Weights of a small GPT-style language model, trained from scratch on English Wikipedia: rotary positions.
Each number is 128 + 24 x the weight over its row's rms, rounded and kept within 0 to 255. Layers, rows and columns count from 0. Numbers have three digits each. The size before them is the row's rms in percent of the matrix's.

# gate: layer 10 MLP gate, 384x192, rms 0.0767, rows 218-263, columns 96-191
# up: layer 10 MLP up, 384x192, rms 0.0768, rows 218-263, columns 96-191
# down: layer 10 MLP down (transposed), 384x192, rms 0.0651, rows 218-263, columns 96-191
gate218 101:119171129128115098158108133130130136143167074127142188161110127112158069148119187163140133148110120124164104194115129150091127166130102088141117124105071114119167123123095108157134124140122101110129150083129121127088141117111158099141156146150115150148133146120138094120106124128127160149
up218 105:140143160107123068089138088147140105148167064142137162113164128126154153122107152090140108145054112141152117172174088094101128122079108131118124128118153147108194151147117137118103097100130117097111154100115143122114110130094156125149129108126132141147161119103117111121115147120081117169
down218 104:122114136134101117052114112121145110145108143142128107122094159131143142114122091148136095128082139094170128129142112114160113107140130118065133132151128116103143131117123104073090109111141143130145162142167165137147143130115131112170154123094144078170173100142145097124098127120131123114
gate219 100:104139128113171157148093104076146129138108148125084132119108113113140141111147145106132142115128097169126122148124139107093133156129084125110108103154117101138149110135160125153135131171145157114109126106125175179138135115156127063155118115167139112158145073103136108128090117126126151141
up219 103:119087113133173102142133107131127121169099120208066129094145108117150130149127160098096135097107111112157109125150078111118125164119127111096081121104105163100119126148129159132089155184114134142088137092115100106136113129117113094136133129133166116100151105057095100186118134157134147152
down219 100:094115140130125150100156114131122137134121096127114130142109131147136112144113129177130153097102133127136100111134086146143116133134126153084117175119137145146090106140139114169113120106121128118150118128132140136164093121145147127135153160123099102105100103173165029199143153145123149113
gate220 108:090132171176146125159144121150124144143134185142144111147110137124165109057143098092112142188164145120156136139148103087131143097119142138150156102137116094140139138105132113115135152103153095117128115085125143050149169108145128084139149108074127090162097146140146142093129125135158101157
up220 106:151127152118111151105158144189167153124162109131106108107116127083157081137139105156098104117148118119114132155091117143162103086097154132138129118150137152108141129190105126135156150103164129139124139144116131140113152093106156121153139117067141131134154097112111126136170103102127111168
down220 109:149097131110121105178108125097102151131111110104125140144157085168161125140142160096174107105151121131094120097125109153099125142133159128126137104098129146139128093136127101133123072141178088119107149160062124148121098160105129150148139145134130124119091155131123096156138105070098135107
gate221 092:101141129124138178142141141148126117124134200142109101175120112158139120131122110145151133135191119139091135135143179128146126130092129120118128119126144125159064092137133148168189142133106101100119164152111115124123124139139106189129149134147168105115134121061143098114092110157144139134
up221 090:125115158123133115137130174085131102130151099128075135150114127123126138153119181143134157135098129108123123115122135162197149111123128121106109125145136133096102123192153155157128179127145146143112110123134139097135123133152184107120092142155092154128135153172140133098178126124129126125
down221 093:172145093132083100143108135123134139132160151143113104152115082090112131151132123131144098159176133166112116127097108131118115110137145105127161104165124110134137118155162112136142098161115107076140203133154150134103142117100141149121131113126157114142174124144155118123112144148135103116
gate222 107:122098145139165139135139113123070129114109101138126120109109106140116099162140095138150160180129154111108091160109119143141117149114150136121084088153113096117109098147189122128151109118094115120116120114108104162112118142144123115107126102123092153178123147102120094178150105098174101140
up222 106:136127071162124121126142117092106131132131153155170156094125109112147144158134157134127151104102102099113130149161136130120132159128074103131131084138113122138115124160137139086131112170159143120110095102115141191131137124162124191148133114151131134119120150150166171129106157136110108110
down222 105:094137164152139112122094146114121154094146152133083122082086139103151133128108166140126163162121104124153125173121138092158124098118138119065154126150148104144146098159149095126136094146150140143156147152144117122124144055177134090131132142108151120111138141113126142063158098137106137107
gate223 103:147118137112137112128115146126162142087146147122132146137141108131154152137150168130204084163137147107105104140151127059157131142117131114112129130102140120138121118124138095105104108115117121126151137114079169111086121127161095121121117114117145069154178106101119133112132104132138195171
up223 096:152128133118126119125094123089168148136106134138141088102128159097105147125123158155097151091085124149112100192116163149157133130092130125109139128111122155139130135129142147060148115132127129147101116141132123133121180146107116150149150144114128144118132138132105116093102068104160121099
down223 098:101124149143099111145170084154104124109120155150130105133119123140129123104122131111139133133108116104165135066138106144136136102185160084143121156157135112115154125093141134184106140108106082110134113172164146118133121128098150111086119146116088111145109148155115176156143173133103147113
gate224 099:142147090129116158136152148170144103101174096125138154166126111141129072071126136168131120154123154111115125135167133105140161124151129129150108159145125121093125089184126130130092084126128159134141154153090129102148123155131129120125132138114116127125088105097124112162172121128143158152
up224 104:100128173105114144138086106104100157136112171151088142126147143090136145139118094116136117165127156148171157119099112152137057138100120109141115121135093117141125133107140145105129152099128147120077090109084143127124114107151140114107137127084096135150171136122119141135130121107133105125
down224 099:120138146128122107113114081116143138124140078106134099125112106159151123136065109147165133127130151172119122156147112141143101116180095117162144124085123120159123105151171128079169066165138100117091121141080083069078136150142135146162107166140113150165131149135145132140156125130132111148
gate225 100:120141165131134157114088093191115116139127140121137163171110117182136113137124125158153153194169119123129090175132134116077081143140127104162113147125098131099144105184114145083099109123141080166137136115112141112082093128129131142132075139143133142123150129151115163150156147103097146160
up225 102:114112141141092123127144126133090126091157107122132124139118075113154116150126095116131139186133100140098155102148142152093092131102117138107132124142105121099148110138112133133100154135149162124114145111140106143109115120090102132106138153128136133156201127102141128153143166125113144169
down225 099:110103127112128130109098143104097163125093144146174122129089131145122089155123107176135174166139146125100139123123111094123135121109162096093165135134171111095150160116118112136090144161143096133092199116151136091128130117135148156111092103124121108136149143137113125132147138117060113160
gate226 088:101136157110131101172087145116143092131155125156153127182120130130129121126157112149104144181151102151096113126107124090147093104103150067109108099145103110157107125169109119111210142173122120113120138092165118128162124133136146131109154131166081092111114109154173136113097143131111117132
up226 095:135112107157130152112163137121101200097131139136099147118117131127143120124119145135168142143150141123150151133148146112082147173135117148139118122154129122103125092087145133137083104132107139146123120175115118148076161079184143109128077155105127157089111112078134072137155118166171125108
down226 093:102145092124107154125143086104148102105125160138133105153109139145140121137175127134132139186170121151109088183132151135095125135117137079092116121166150144109100096127059141129159144160130116097131144115126122103114153130121130145120094160150130116092131125133157099123119128156115142081
gate227 103:117147156122164169130065168089104110103117209141107151105125100155118122130113117147115148112129146149134148170111113174108107131085133123122132135143128125101107143123109138111142146160122123162096130069092134124180179129138144122156112116168142131083151124136152085110125178106173131136
up227 103:114136141100134148130104127093153124098122140145170167160136129106088084126094121156106060111142123153140147112093154134138136147113112113121126129150139145103121126108142106117170112129099149097077148124161115111144137163066168143159082162135125107129128173131157130143065157122111117133
down227 103:107094104096141082122159067146145083154105116122106115117149146123136141142141151129155165140135131119121129100160115130131117083101132136130160121127138097133146136145136155147092146178170130119118120159111137124109120116120147149132113115118105172164119092103124170134146145151156197083
gate228 093:129123139161099195132126130100127144068147093111166185133101141132095124128089097136114145182144153129140146147088127121161123148138129169145130179140156150125150115128120176112161119155146112112123138127086117127089156152124135164128141186142132117091100108109133118161127182150099142055
up228 102:134166158188101122116155124093050128126147134104096159145164129150088146146152105159111150133098118146146114141143081124131155128148099136108109154105100151111143098157081160165144122089099140169102120106126165114149123151136161107121122172117074116130161103171127106108146125152127123119
down228 101:076115146131094153138142122080143146102187147155112170142126146117089153139151096131096099113084155150160109074108105112128132134176125119153110155146129171146146127129086146062113146141137120171112142138118130108122167137109179139158124156094103115100115128148157124119122120146109134077
gate229 103:116130157142139137141133129115142098140160120143139116123076129135124094138147137133116099129141128194148143101124149103142106152160114126146135163170100146140139122095110113092147101119109120127110165152129165092085125140119133095098142157130085150092102166177144114127128139143165128135
up229 108:111140124104128146123131118136162145096133127079162167142097139139129150110124083148086128104147100138131145119118114121129120109129127110123133170139153148143170144151157078132159122159153051197051143131125146087121137157132108122133099136121108121129128123162148142099094134180114146148
down229 108:133110175114157090122121140181123141124185130131133124112114084151113119096101148110103128124190123142143134108128144130141143116129118124117141107100169132177123139115175069135140099150135108092113159132115145122161130140159097129147156099092096112160130127117136114106131153099140173152
gate230 107:123136135098150175193121165094151108127169120133131127118144118132108116138147093136099149141089162185131101111114119114151124153123123137148133135181120159100131139148093099149165106152107117160134109145143142167113101173126169100156140156140109154146169111114178130131147130127102122142
up230 111:138122112105110061111138123120102176103097101100134124144103149113147106110128125071159100150157136125139155165149115080091134129139088113150156097106103086121142108140150175106128159102134160098131142101117110099141114102172173140114137111086128121083083103116098073138133174132165147113
down230 108:129138126123146143161077182116116113127141093160126132112126114166121138081102104099130115145161140154080139139108104139121100147121167119151174133133156097105116138166110118127107142210178118141098146152125111112142085142128130143122144126111108179112173160124127125168152128138123110146
gate231 096:154152141123107167105152125143135140111157140145137097157100144125121164117130094137121094152130123150147147124170176128111138113127114131153127118117106171098112123137103125110148099151144158123159115116177121103116149168109135127113111145120109155141141108127128096104121082092104134148
up231 100:160147121163190105144074134136126122101138129101125116095119130140146085102084090179119105139169142151107123154108136154135154097117148120161098121170178139138138080109172112109135122122110142132122142150118079116151119132147137153098112104137099111099127115112113137102141115154127114135
down231 100:110135103112126171127154117133106108130134101131132123192137161088080136117111140140128139087144089175127125137136122085109132111135107124112150152113134080139134152124125129124127087160103130137129173158156179144138103157125150100119083120120130118162106153112166160145191128091109114120
gate232 101:143155120123127133168129096130120178138202151153151177148127168138107098094141164116136149165133124109119131160150092083118102147149082108090128088184127070189143133140119135113111129134136158112110101106128140145116141126165164131179134127173144096139117107131096144178148188110131120129
up232 105:126171165120122100105118138154092118161116098112070143179169103094125135131127126156104126118104112126131109122162142130108161119135156096151145120144108128090126153134116168125115129131145142142126122111111083119088113122109088153139145167166097169104119100150148091143104099128131127154
down232 100:131154172133101100112126127133110130140168098143107149132104098114124110143122128109131144136134117114122165133139134143116151080144102135121116084120110113119133169109170120081092158113133139128131117118093137133105122121172134150144122126144165118104100173167089111105141138127161084097
gate233 094:140122132144126135103131126099108126176125145143111142131118137150106090129151177126139107152155132104122112140133141088140102136125133119085110128136139171126132103135152110109134092116116148121172103125109102163166102136140156122119083110108111135098134115096141133171149161091166093103
up233 100:122150167135112155128125111132147140094120160105133144156113178081157126122120078143121089096116061116140120117154095152111093135100119113159137142130124157061166171130105155143088126120112187132146128130113087131147131127086093140146116174167118134118155136132128137122089101110106138160
down233 101:116107126132091107107141147113111159101155148135139134111137096122150129123159096127149166148121158137158118137086131125143144131158150133143179109141135096111118151115113106122121091107171172096090176126129100114122129147124144151142117096134094103149156142145163147170098148139115170128
gate234 102:133107102140126128114114123086130098141132081170119131110125150116110136147133110107114132122147153140128134137152097142098139125170148128156092147129137094138121104124126136133153119051115139092110113098114095177126122192116135105095115130154119100180144174156169160119100159112116121120
up234 100:153124140100159154164095161101124129142116128122133130123121104122133098113115127152138162114108140146153131118138140098117127129128157152099084097116123060174096128184168153168146173123116097142107077097145164147100081127128156125157129137105118158099129131109140150153171114140141116136
down234 101:117093108150164144098140127108158101119186133157114106082186151153168150105124124145124110115145147130132102137152133139128150172131132149134105137130164133157135124100164101126121134167107118169111166104124090154144123167110107104125155097111129117124153142108129178187097102089092142119
gate235 106:158148142144096118140134104110067163139196122129113113139112149113165117153105151082109131132159139126135092167160125088073094124123139115125117102116097094141127175108144136130120074135122145157096132108119156173091132124113146105166150150089085129148155091137119091133153118101114101133
up235 097:119141092146117128130143110148123103123148064123100168134118086134156187116126121147077121128074130139135162115162075156081158096090095106158137168131104100117190174117124129155125122092135140129106161099117157126141111127155150134135149156143044113150173083116152142142119141108118125126
down235 099:110120143146107138136175144086074117132122126123122082174096138097135082136097115109134094111110139094172058110116137152179172161140126140090131091118161118090132091119133120136102155117113171133163120140103123129133191159121125121136115153123141114126118118109116120110112089097169119125
gate236 099:125108116116101127113104135084128126156165083160128122141143128108088143150149101185177107116120139130148126108126137112125122172128106134156124119131135112086130103136131120132096154092122161085157103197127118135108114128120157137150150099109127177115115158110125147148078110149124142138
up236 098:138104132119160160142104133084141132088157144124134077137100098088149110122095103156177121091157138148121132123130144081146155104163145101153098094142087167134149117080100143093096147086140122072151173129124108096171135137125116112131131155123137119155112167097124111120130113128110137169
down236 098:145151137167124152090172123155105148129107139155089157129088142118145124128129107149143162128143180166153119107087116142143153066111105142087103129135133120147121124100130171115160115109169135137151097091106135117093144162144145082119122154133158164134149142136101116129133123138100055129
gate237 094:098141152132109137156144141102104120119182103163134160130125159045121142105123121130132186148121134145107123106184152142122122161128128082123144166130097142110141136132090120136138162156116113121145163153172140133123121142149157131125087148163098134090114138127196142154107139130115132089
up237 093:119103109128098140100130108147125092146155101163157086116152147061131173145128151112099113118122129079095138120130155137140096106089122103108131143139113164117133162142095110128145122139109126120138164156183138126125132102066108171152105113153089136160131147080138150159122123102121142118
down237 095:159056115169156150129135094135173115150117122089123109126099134136117163151122165108145106153123116113138105123100098141114126073138182119095113100127132149100151146100130138132151117131115123154123167170085119140130124136108104158128129129108104115146111122092114131128146121152107105142
gate238 101:141138165139116151153127123090155110097142120148138179148124121122118104114117184128127115152133139143117161094107155102092152126114076117119098133102110117127137137174154082103190110109130122124113133130137103068101115130118127129188124187129123131126106115121178130112139122118121085133
up238 101:143128149145126179108126130164126112132140125115174124139138143095116122146133093153119117130138120106105055138114147127128122123165120162118115154118105102146112140121146127130095170129116096092152151134100164157102101182146149179130137120127152138120158128145112114169141132126164117104
down238 102:120135127121099139123139128125122117122146118109116181115158162118152140114143090094135138137127137120114144082116162089080125152111081131121110139124128130151094100134142156164180103141113115125096109137140084115124124114147143134148125126137094128150119152116171136128119108123091013127
gate239 096:099123145154121128084116121167143129131142115142127138150101119127116089133127115105078097154121160161091151170085137115102103134134094142182131121128168141100104137148149101093128087131139140125100164100145120081100144141121090156121082161091109145114142133133103133116141150102152129127
up239 096:162118110128119108160106103156143171144151096126097107106127122141108145134123152096149151146139091129156084145105137167138120145099136120139084154108130154145171082147086121114118076083139115112182142144140090121063134141158120121090114180094144131121152120084124102135157117113122156095
down239 095:108116157128103100121112135118132145103136152121144167156171141076172116114100162124127105125116156079110121138142134094137100125159163142164124108133121140156116161155169118147143154137153115177101119124124101142124116160099162118128119114127129137129129139116099129085124142139102132143
gate240 096:136131090134118117092092135112103118105132125171117139122148178118074112087144119126131122128132174151134130129103115110112095146146144138124109125125093124119175144181119129115141128190106136117201128122108093171138087134151146115163154110146135130084116155143162145180153117135125144121
up240 103:130139119125142160199138130118150157123156110150085112115081130161155087144151123124159145135181113159152137121149160131140155179109143081112115086165154124140107072132131124148122133095099085115067096129130179107111146136114101120093066172101080137138119137124140140104127108127165112143
down240 101:135182124113130153102104073151125104113086092164162138133140178172109137119109140121115141089120143170075122110130166136132100127156158158133120127117137147119152123157091090143118161103109120133138121157096121113129097126093108129141067129144096142122098101112146124147110139155155150122
gate241 100:132191144110094157161132143104158112093116143145168144121173167167130131139113139133139112104089127171109104132119089141112098126173137100184153148109144152133109158142088113166120138141135098141127076139149096094148120195136112130114125132116156129122102087138186096178143155154092098104
up241 098:143151089155135104133140099129127110152172092110163131164101133117108112114102138181121111111150122108137128124107092156109077128080091076135140162121105123154145165134140115126068134088146163145141105145157166138125133111150164176135164130114163157115122094169128123146101165125099145126
down241 097:119126127139132116135108143144110161124117154123117148132117144135171148124112117085087183095097161116175130136147131139174125150177111122145097149136132151084111044123105132100172134168106163150110138084150120122122126129115084115130095156179139122110139086078117111122105140131109130101
gate242 091:140121120118107100113123094110140093110122133132148097077118105134115125163183099113093122083159135133109104175156130172185099111127182135081134130136146140117103122136108122123140140138152098135141104123138147198107121104114115124116139107105149114164119106147137110148150105101111094126
up242 087:129117142125079157143102158149137160114122147135151117129141170172108093164108121166135113107139144150137122138098123092195128139139142133142113136104123158117119157132136103116140118142131162135090109146106128122097139117149103122149124125087097137133150080119163108112111179096084109045
down242 091:147085125084120139147146079132110075101120151115153114089100147130140151137114145118136135111132142110104146101165150159099136130140165134094139081106151120136074099114174149131125130107132100112135150160152086155150134138088108152114125067124135106131103178143117155128119110126145137129
gate243 108:127146148130128103127102147137159150118133125165141142145135143103141121107141151113145106150128158183147137108137168108161135146148097092147101172107085143146157151138132081065141121158109147083147147125140136141076115159152148137140099190117132129099115155122154102074126112124136112138
up243 103:135186117151138139167130146082109117129112147112105162165141191120148115163139120134119149139150131099165109123129147133089145137206141136125120129087151132162162099135125122145123141089107134132177153139098112106124154100173127097125155119145150120167146165123137117120102161130135146148
down243 103:114123134166104096156112107116169111106097113171124125124117133140131141129125108132100123142106119132138171155156128094147159144171094211158148133091096123149103087099132141097081153127144110153140138134153148067096069135132122155134125142122118152123140122136109088119128116142108109136
gate244 117:130133125140103149175120137111080145145153162157130119146110172117115101132129132146094111141139153167127111118136132116105166102157155098129090100144116129129105092089107114132174160152164113111119123122135096141171150121141136127085154068175130083128068133141124122055091145119114152159
up244 116:076102148161155170157111151144110132124128093137070154138150154134113142124149140152089155137090097116137121129129154130141149170106076115166095128147124156130135128146134079147153175121109141146165117128106138130152097158104145148116133150123139138142143107141150140132118136167132112120
down244 111:150101148145126180118131138130132150134103147106132142167130109174105102105078130141113148134139089176107093147107143101130156152178119153122090159143153109136134136093156139149132140127141143081125103153137133117119114095175121115094113103120112089100102144120114095109064174112149155107
gate245 091:152136140162123110099102122131153110119108131125162140133081110143128143126134142176143163147144125121147107091109131125129133151164146104155118164165125067132166165141103095096127092132116132103143142148103103116149163108114138157128151100119171083079154102118125157120156149167100132135
up245 093:170135099156076182115083148137144118136091141139155110091156131125136104130177122112120101090123142144107107137130162102117100107118157101141148117132141122134073127106116142133121109089153123073149116136131138122113085111097110159115086149096134145134092146138136141145140146068118134151
down245 090:074137164114123132143178142161094135162148064152108134156137117126145150105121144133126153138109087133103110145157134178130158111121089174112131157092110122126159107149148113144162167118118145136127102132087126120121138113139119091123157128126110098156113132115112131135104111138122119113
gate246 101:136107128076136144155123189102114156110146170133140127125147137098109141143119184118094106126126131144091150138151159112133130137081101143155148105153065139116119134135123153108154111132181131132100149091132110124148166104090132100119160089150142112114109122161148074085118139105120116134
up246 100:103131111091103160128150098123162160083151160162173155127108133092129132155100137091101113125124129131103161127114098124135095169122129118123162130150147143129141104125112152163119112108083142126153109134115117114111125114136184164127157121069142119146119081116112117115122143147120133119
down246 101:115176161168100120130138182077133080180090129144137116102108121138115140115110117131145150111176144104151116165146123112141158122100074082120086138114127118101158156122147137154114120136131121156102089114094146143114114174098105154124159121147143110109097121135152137115066088131134147157
gate247 089:135139163162160129122131089128140129087152101193155138113122141134118128144176138156140115138161099152116116177131140121126131131144147128103107112144126148106158124109182151085109085138143148126141124142129131143126120111165180076101102114111145154114088104140131148149144120106181109142
up247 089:118137107115107130138098160107083153114153148099144110143108114110139103105107116087145115131066154108165110137175159111136096141117135108131131120153090133133103074149076118127139120091148095084111142109114115147128172185124143114138132151161115103124161144153146102113115108155121134117
down247 092:116152149125144143107172120097117128128178111165139052142098097163126112133098116119150099145117087129118086119156129126122101151113170086098155101163110112157137113144123155129115084165125126110168135170101126142164198121160135123107096132137156146125150126165140125142139118142131128141
gate248 105:143127117139123104158120100101124185139135106141082115092094110146164093173163143102140147111133108188124136126151152105139116159162081131131120108151165087161128111144109080134125114096123117107134075131128100132151163154157116098150146169151143114157135114088135139108135105157109119130
up248 105:124148133145114121160109133117139154114151149119101150136099138140111176107141149137095119117110096051106167156158130122104120141114115119066096147129122134091125081099133132111145105120123149169088108081129129110128125119133089120172126156137153094110142110127099136082156136119126132141
down248 106:162122134162156139153146152142149124172129092106095130143158129119148148102125085116097144142165138140135093139103138138108113115116130119108112129137131112164134128128178183148140134094137115099128176144149085128127089120128100155140138127145135120128099095062157136149110166124147149107
gate249 102:177157147166085113132134107105125125102139159130142114131132123107139142147149125167147083147145124170156121170149130161113125130129111132118128154123126120084095142149125138127142094157127121151121109121091085073147092128141183076134142122126081114071159082168123115127173162161126130133
up249 104:147153123093144116121148139087119130140125134118091132124119133121127138162195134151097087133132114108127119103104101179121146136119118076137119146104153130101115125121132143157165107157149140186109119173103089079128099137105135110109137121120104127116169113164159104110117133140119125171
down249 101:104153124144095163139130056111100116107099088132143155104148169139123099117140105116073130134138143095118150112163116150151134123089132173101073083140151096175107123123147090133135127104121122135089145143129116138115121160156116131140145134117117159147110146107116131143091104110108096137
gate250 110:129114127169131147133077152080129111134136145137108172109115105167076140155130089131134089096134139095117126099142102140129145136137155145172169155099110132146119121150115136130155121149120128158108106166110147145104092173142076123137133145159105121147162143173170066088130134113139113112
up250 104:132127092131133161133148175111146102152125126144129132157141120171139084127130134142169110138098145155095153096138146113165146119101120141130181119117112165125136088111116133148198153141128103168100093138107128130145150158132144122108109104166103138133131170118171098123113124172125132132
down250 104:090112162108110095121114118141121119087157099168107125091145134117156138143099111125112101150153116148119138129093092135122108155139138121171134164119124138141097149120104139134114122148112127084129146167172117130129138130117118121129134116115138098117105086153085142124161185142088140099
gate251 102:141168124092123134115109106146113107136166131184154169110111127149124098121127122135159125155138151127140087110144128096169099138126146122154112119133090152134113120112107135093133079117128091133111079154147130137128127142155146141105116143083122130090129129170121132130139149120167095141
up251 106:080107137131111092126146093094083121079096109101108123115131089125134163108211145082115148136116083091096108141150157133105127139167100150086102071131129134133131096125133116086110153131116135140103096130133083151114118111128118078149122109166126101133109121103121130123143126159121119110
down251 105:133099104153096137155126161126117154137138153094125168120122131184117164147140146131140112114143104124100111061139123120112131134133136092145097103116082151128175070136137104109133129132148132148105109100151123115090109140118116162122118125153116130112129131134109129161133107131138100148
gate252 096:122122172137113152152123153088084147116108138156110205091102119149127140144149122094158100161134113108154127103159134096114109151147094116114107150181147146087118128164106100101119095175128112132138095144126108161101123130141173135118114122134133092140158114145128138152148120114121139108
up252 104:127088165120102094136167115082104152123105103114108152106122128119156166133127112105123106128103135118139179096152099117118092104111113155097130120140177151110101148107124141105129120119148138121150120087192120163151097125111161123131147116099142102165128155114100121143133109142084146128
down252 106:140107134115125103131144158120125139140129084102167112125162150084136114151137109126123097145115159167147125168102098136151104115126129146118119117118134163140084112097119167142144157088198182121124133110161149105115096108126124149142149097104149134154152112137134133102088117145126152119
gate253 097:121121155157130178148157118132136098140129132106146171134147085110121144103123138140116112108161153108127130112142132107086110101152132090110134127102116111086120097149121132103072117170134120114139131147093149117088126122108111145082119157162127150069130134139119123120098069168163109112
up253 093:133121108122091137136141130111117121132149164074158146141102093135150115108121170091137106123148124121122119123107121089113107104130140140135178131062118146118115119154111176149136108177111115158130163165134167118154151094155114148164165121127124138115120165154143140124127074102109154126
down253 095:099101155161111121193160168103114097132095091137155108154159125139111105116133131140132121145105095136119155107120118136160120129108100165123103152147161111073143124111126174125140157087098135124160065119124141126135115123120135123104114119137168109106068097140122134125100160143146140113
gate254 110:141095124121108178159100184088116112098121124211105116126132135118143090100095101131155189133164143149122109107099119095138130101120144094094105103100148149143127101142142127129138154140131093120089128145119113146096124120132107116099104120113097139115134125106145109144135100115160106112
up254 110:107085113129144106150110151095138128150104122138076108116144130091147146120155157173149169159121186134114107122066105113101052095084116167131173157121083130121177155100144158123109131158132130083107119115105113117140140118170101093127136121092114176113143083105125138145097140089156127163
down254 106:123139116120106159120098148105087130138076123121125138116120135121155101114118113140058129106173098130176141129130091170110162126093144149158105160109062143126114126129133147150129131075077101132136127097138136121162118128166112121119121120117124128118123100133137160133132119100122160079
gate255 095:129171128146124120116098128119149144087119138097156167123123118158145103155156123101128158151123138118148087131121153122108083131145143108098164095119143121134129111109094113122100121105111149090101188139139098125151166116141157164137149159121119089119120127131120137176146100165085122162
up255 100:128124108134109147092184148091159124133133188112123157169138136123127138111123163123113078108096152094135143143152131150142126161119130113116182101156148164104119115115103130148135077135174106167096127135145136087150123140119127115154107074129139120112135169141157155115120124135150140126
down255 096:158159114098088140151109137119141132115150085126105138122125142110134144135142107141146147077155121184131160142107122105162166117132158149125065129126158105095148136126125094114117110115191106135156183139129132121129111134142124104141175129132112122151131129099151113134118127113137123145
gate256 105:098087131143149110142124151111161158076170124165151138149086157144101076125154180144129094145140110130112166112130136123122118130123139117115121121151130109114099078076127128174132135139168157133147133108155110104162186083129153138116150114117118148162141106127133116095126134163155144126
up256 099:111136109125137167129104127116100142124119104126138119126085149125163134096112085156107162108128081112109085142107118148163133090118162090142116121174167111112136139083075127107123114129114141141096173130147085151128141110095122144115116154161167118137098102106131151093136098105130142111
down256 103:165161133125131150107131120145139113137100137178105141102136133144119117143152134096152165110140113132160146101111113127118119079184148149122128125135133131118097140144126104126100135154180151115162088140091179099069162105159120122129124135126128124135165105109137131153133142135126097105
gate257 094:103118120117176128133134139156115151130169123126125095140131135051095125056097175155113078153152153115116160124116155083137151065148104118125106136159168112152133127139123152108127118126139166115150160143141129090127111109109139121072123108130082118143117141111103151103113120133107134089
up257 091:075120144127162138130117114180158102131151114104131138110166141145133173133101081136144154129166131110137152090142101099162136141152121138169101160142119095127164128168099153140110143093125124108125130162077117123184128110119153161122114066147108136151117124170092202165101112105154115135
down257 092:100147138155118099135162152095124129129099123184126168122082140092144089110150127115122184159121135127133117142129140140102126107132130119112126137073087126108095112122132149108145061133133179122081133125146183126117130115153123128143140170145146153116166134107124066132149148179114124100
gate258 095:151146147158159145168132127151112173138153139077129118143134141114142101105157128148111158154119124074113121109113126146090166116144098112142116161118098132126138116113120134116067080151168143071129137082154105111074149116128135131109155092126129116120128128148103069154134123097148137131
up258 103:157143117154105144140126097140166123114145095118131152088101081068153112132120129089158120109097133115123104111143145098113144108121105111142173132128123138133112131134141180124079129151150085144169107161062153202113151128107130130123105134133169130134079100153093109153165147146112126119
down258 098:147144130107115090120122133169082141111079145072113127132132168110150104124117125181087131145097127118131145138135143152121125118150155134146128122100107135136143151101106131146123140126140123119161158166142154114122117115120154142130079129115144065136110120171106161106129143089130167089
gate259 102:145125120157141139137119104113113104131177094163164141133093188111140117069119104136128175164138165153143191110124119109116153128056128119124146106136152139129157143115149133100128133119117136096120063114133063125126132106139135145134138124127096122110096126103151143126109124151126136140
up259 099:115098119139129126147137132124117112146109132134098131121167129142156116109160145105113127095125145133152074100149092132148128132157130130140117101109143159159135149178167131100144149132098115138099157152084108116167115154123105137085106076143101090114128181129123161109112152083149152117
down259 102:146104134107111141082144123145121124109121090142125137127134150121185133134084143118103138136130093139189145168165114111106138067123135117156128144130091113095123156163137100125125145118130108142125059137172149136134148150160157109134125194118173088105120100100119096117105124103161123148
gate260 091:087151138142055133140160127096105173128144143168145139142122129115137130144119111099110126131151138119153087169146138135093128167126153127102109054153112101107132107128097125107124143152118117122150117143115132148096122125137161111109118154126131159148109077103144137116161149145127175139
up260 098:155158129114168146123100096123154102083132109100124169125116115137119128105177122137162151119127143160117137105143150098119114086165106079138158168135132130139142117145144108109138076149114145120138097154106115116139139118178118143127141102135108097108122161175152116169097114124160103109
down260 098:109168105111140107120128077125145076110152174126123165117102088131157149085135098105109116133142151137154144120122146120113119125154126076129129126154091128140140122149104145095156172135133128144101109130094137150133121091158159110134119113122164133108094109125163102186124148122141111103
gate261 099:159135163141138102120127122125171165067140113145173112128081138139125108104162129147143135111134121145122103125114128137117120083133130107137145122115117120101119138142081125090153071143124107152114107126145124125116141148133142092098065134163093111149053112125139127110119145138123150107
up261 093:132133148130146097093120117150184138125149095137133106136119138146135123134172155163103080086105116146085107090111111142147133087141117142131160104079127132103108139099111102134104094121133131141126154109145152117139124126085080147094134120133127086196126134144125173097101121097133148149
down261 093:109135162108121131150117113132166132136113095143134102138126093133142145148100124104130129121123170141150150120165115145158131162144126093068111108113113128135138127079121128166123132100092144109154132109100150157083123054144122182130171132095193127152137179125120144139132122154158123099
gate262 113:057098161123150115200119125070097130138112135140138128110151119093103096102108136155131121163118150145122114094173111125140116183145103140139111119126116106113131160090145157114127194127104142108080074082103104140160113141141136106137151135165136139111098142150122089118123105138160161166
up262 106:085137135108138145163117110126121088140133108113151084097134110113114129152132189126154097161108120162129141114120092102143120162144134120111133133156083119093094159109133142100112147152122099102154132093150130127168124145144094122142159114123150127120093113108138129157159160145139136167
down262 111:156151141121120119117129162124114096150118120087126126070101119128159159134135140127146102153143141115116098112139086127156126141106131104127120125112125102163147113194140146134113140126158101101093102165091108086100168141164107178123113114097105122150104097149117114148131135158141110150
gate263 107:099111111105221189229081170117120151086116127124117155110134137128118121123130130105141112149120127136119121134087184142177143171125099101176081133119098096113140099142100126146142123145097113127113148124112138143163120143118115113103125154118128127122088155090136118131117130141110138139
up263 100:137119137136151184141096128120115150062113119106131134104123130128128140127152173151120128126110152108157129152127172132090093115130109145080128146161073125112159089129127130124162070126105115136150138084128101122160123090091114141138129133114152047125140163084163120114112140113118131167
down263 098:139129138115133142109147131127140111147090142115124132130140150154122183113123118158128140151175121123142090136131101109135144107093122154115167135138106096173097106118158145130161165123093148136168095114084133163133151132132103080138129155131116149113121154128108135110137122081133144100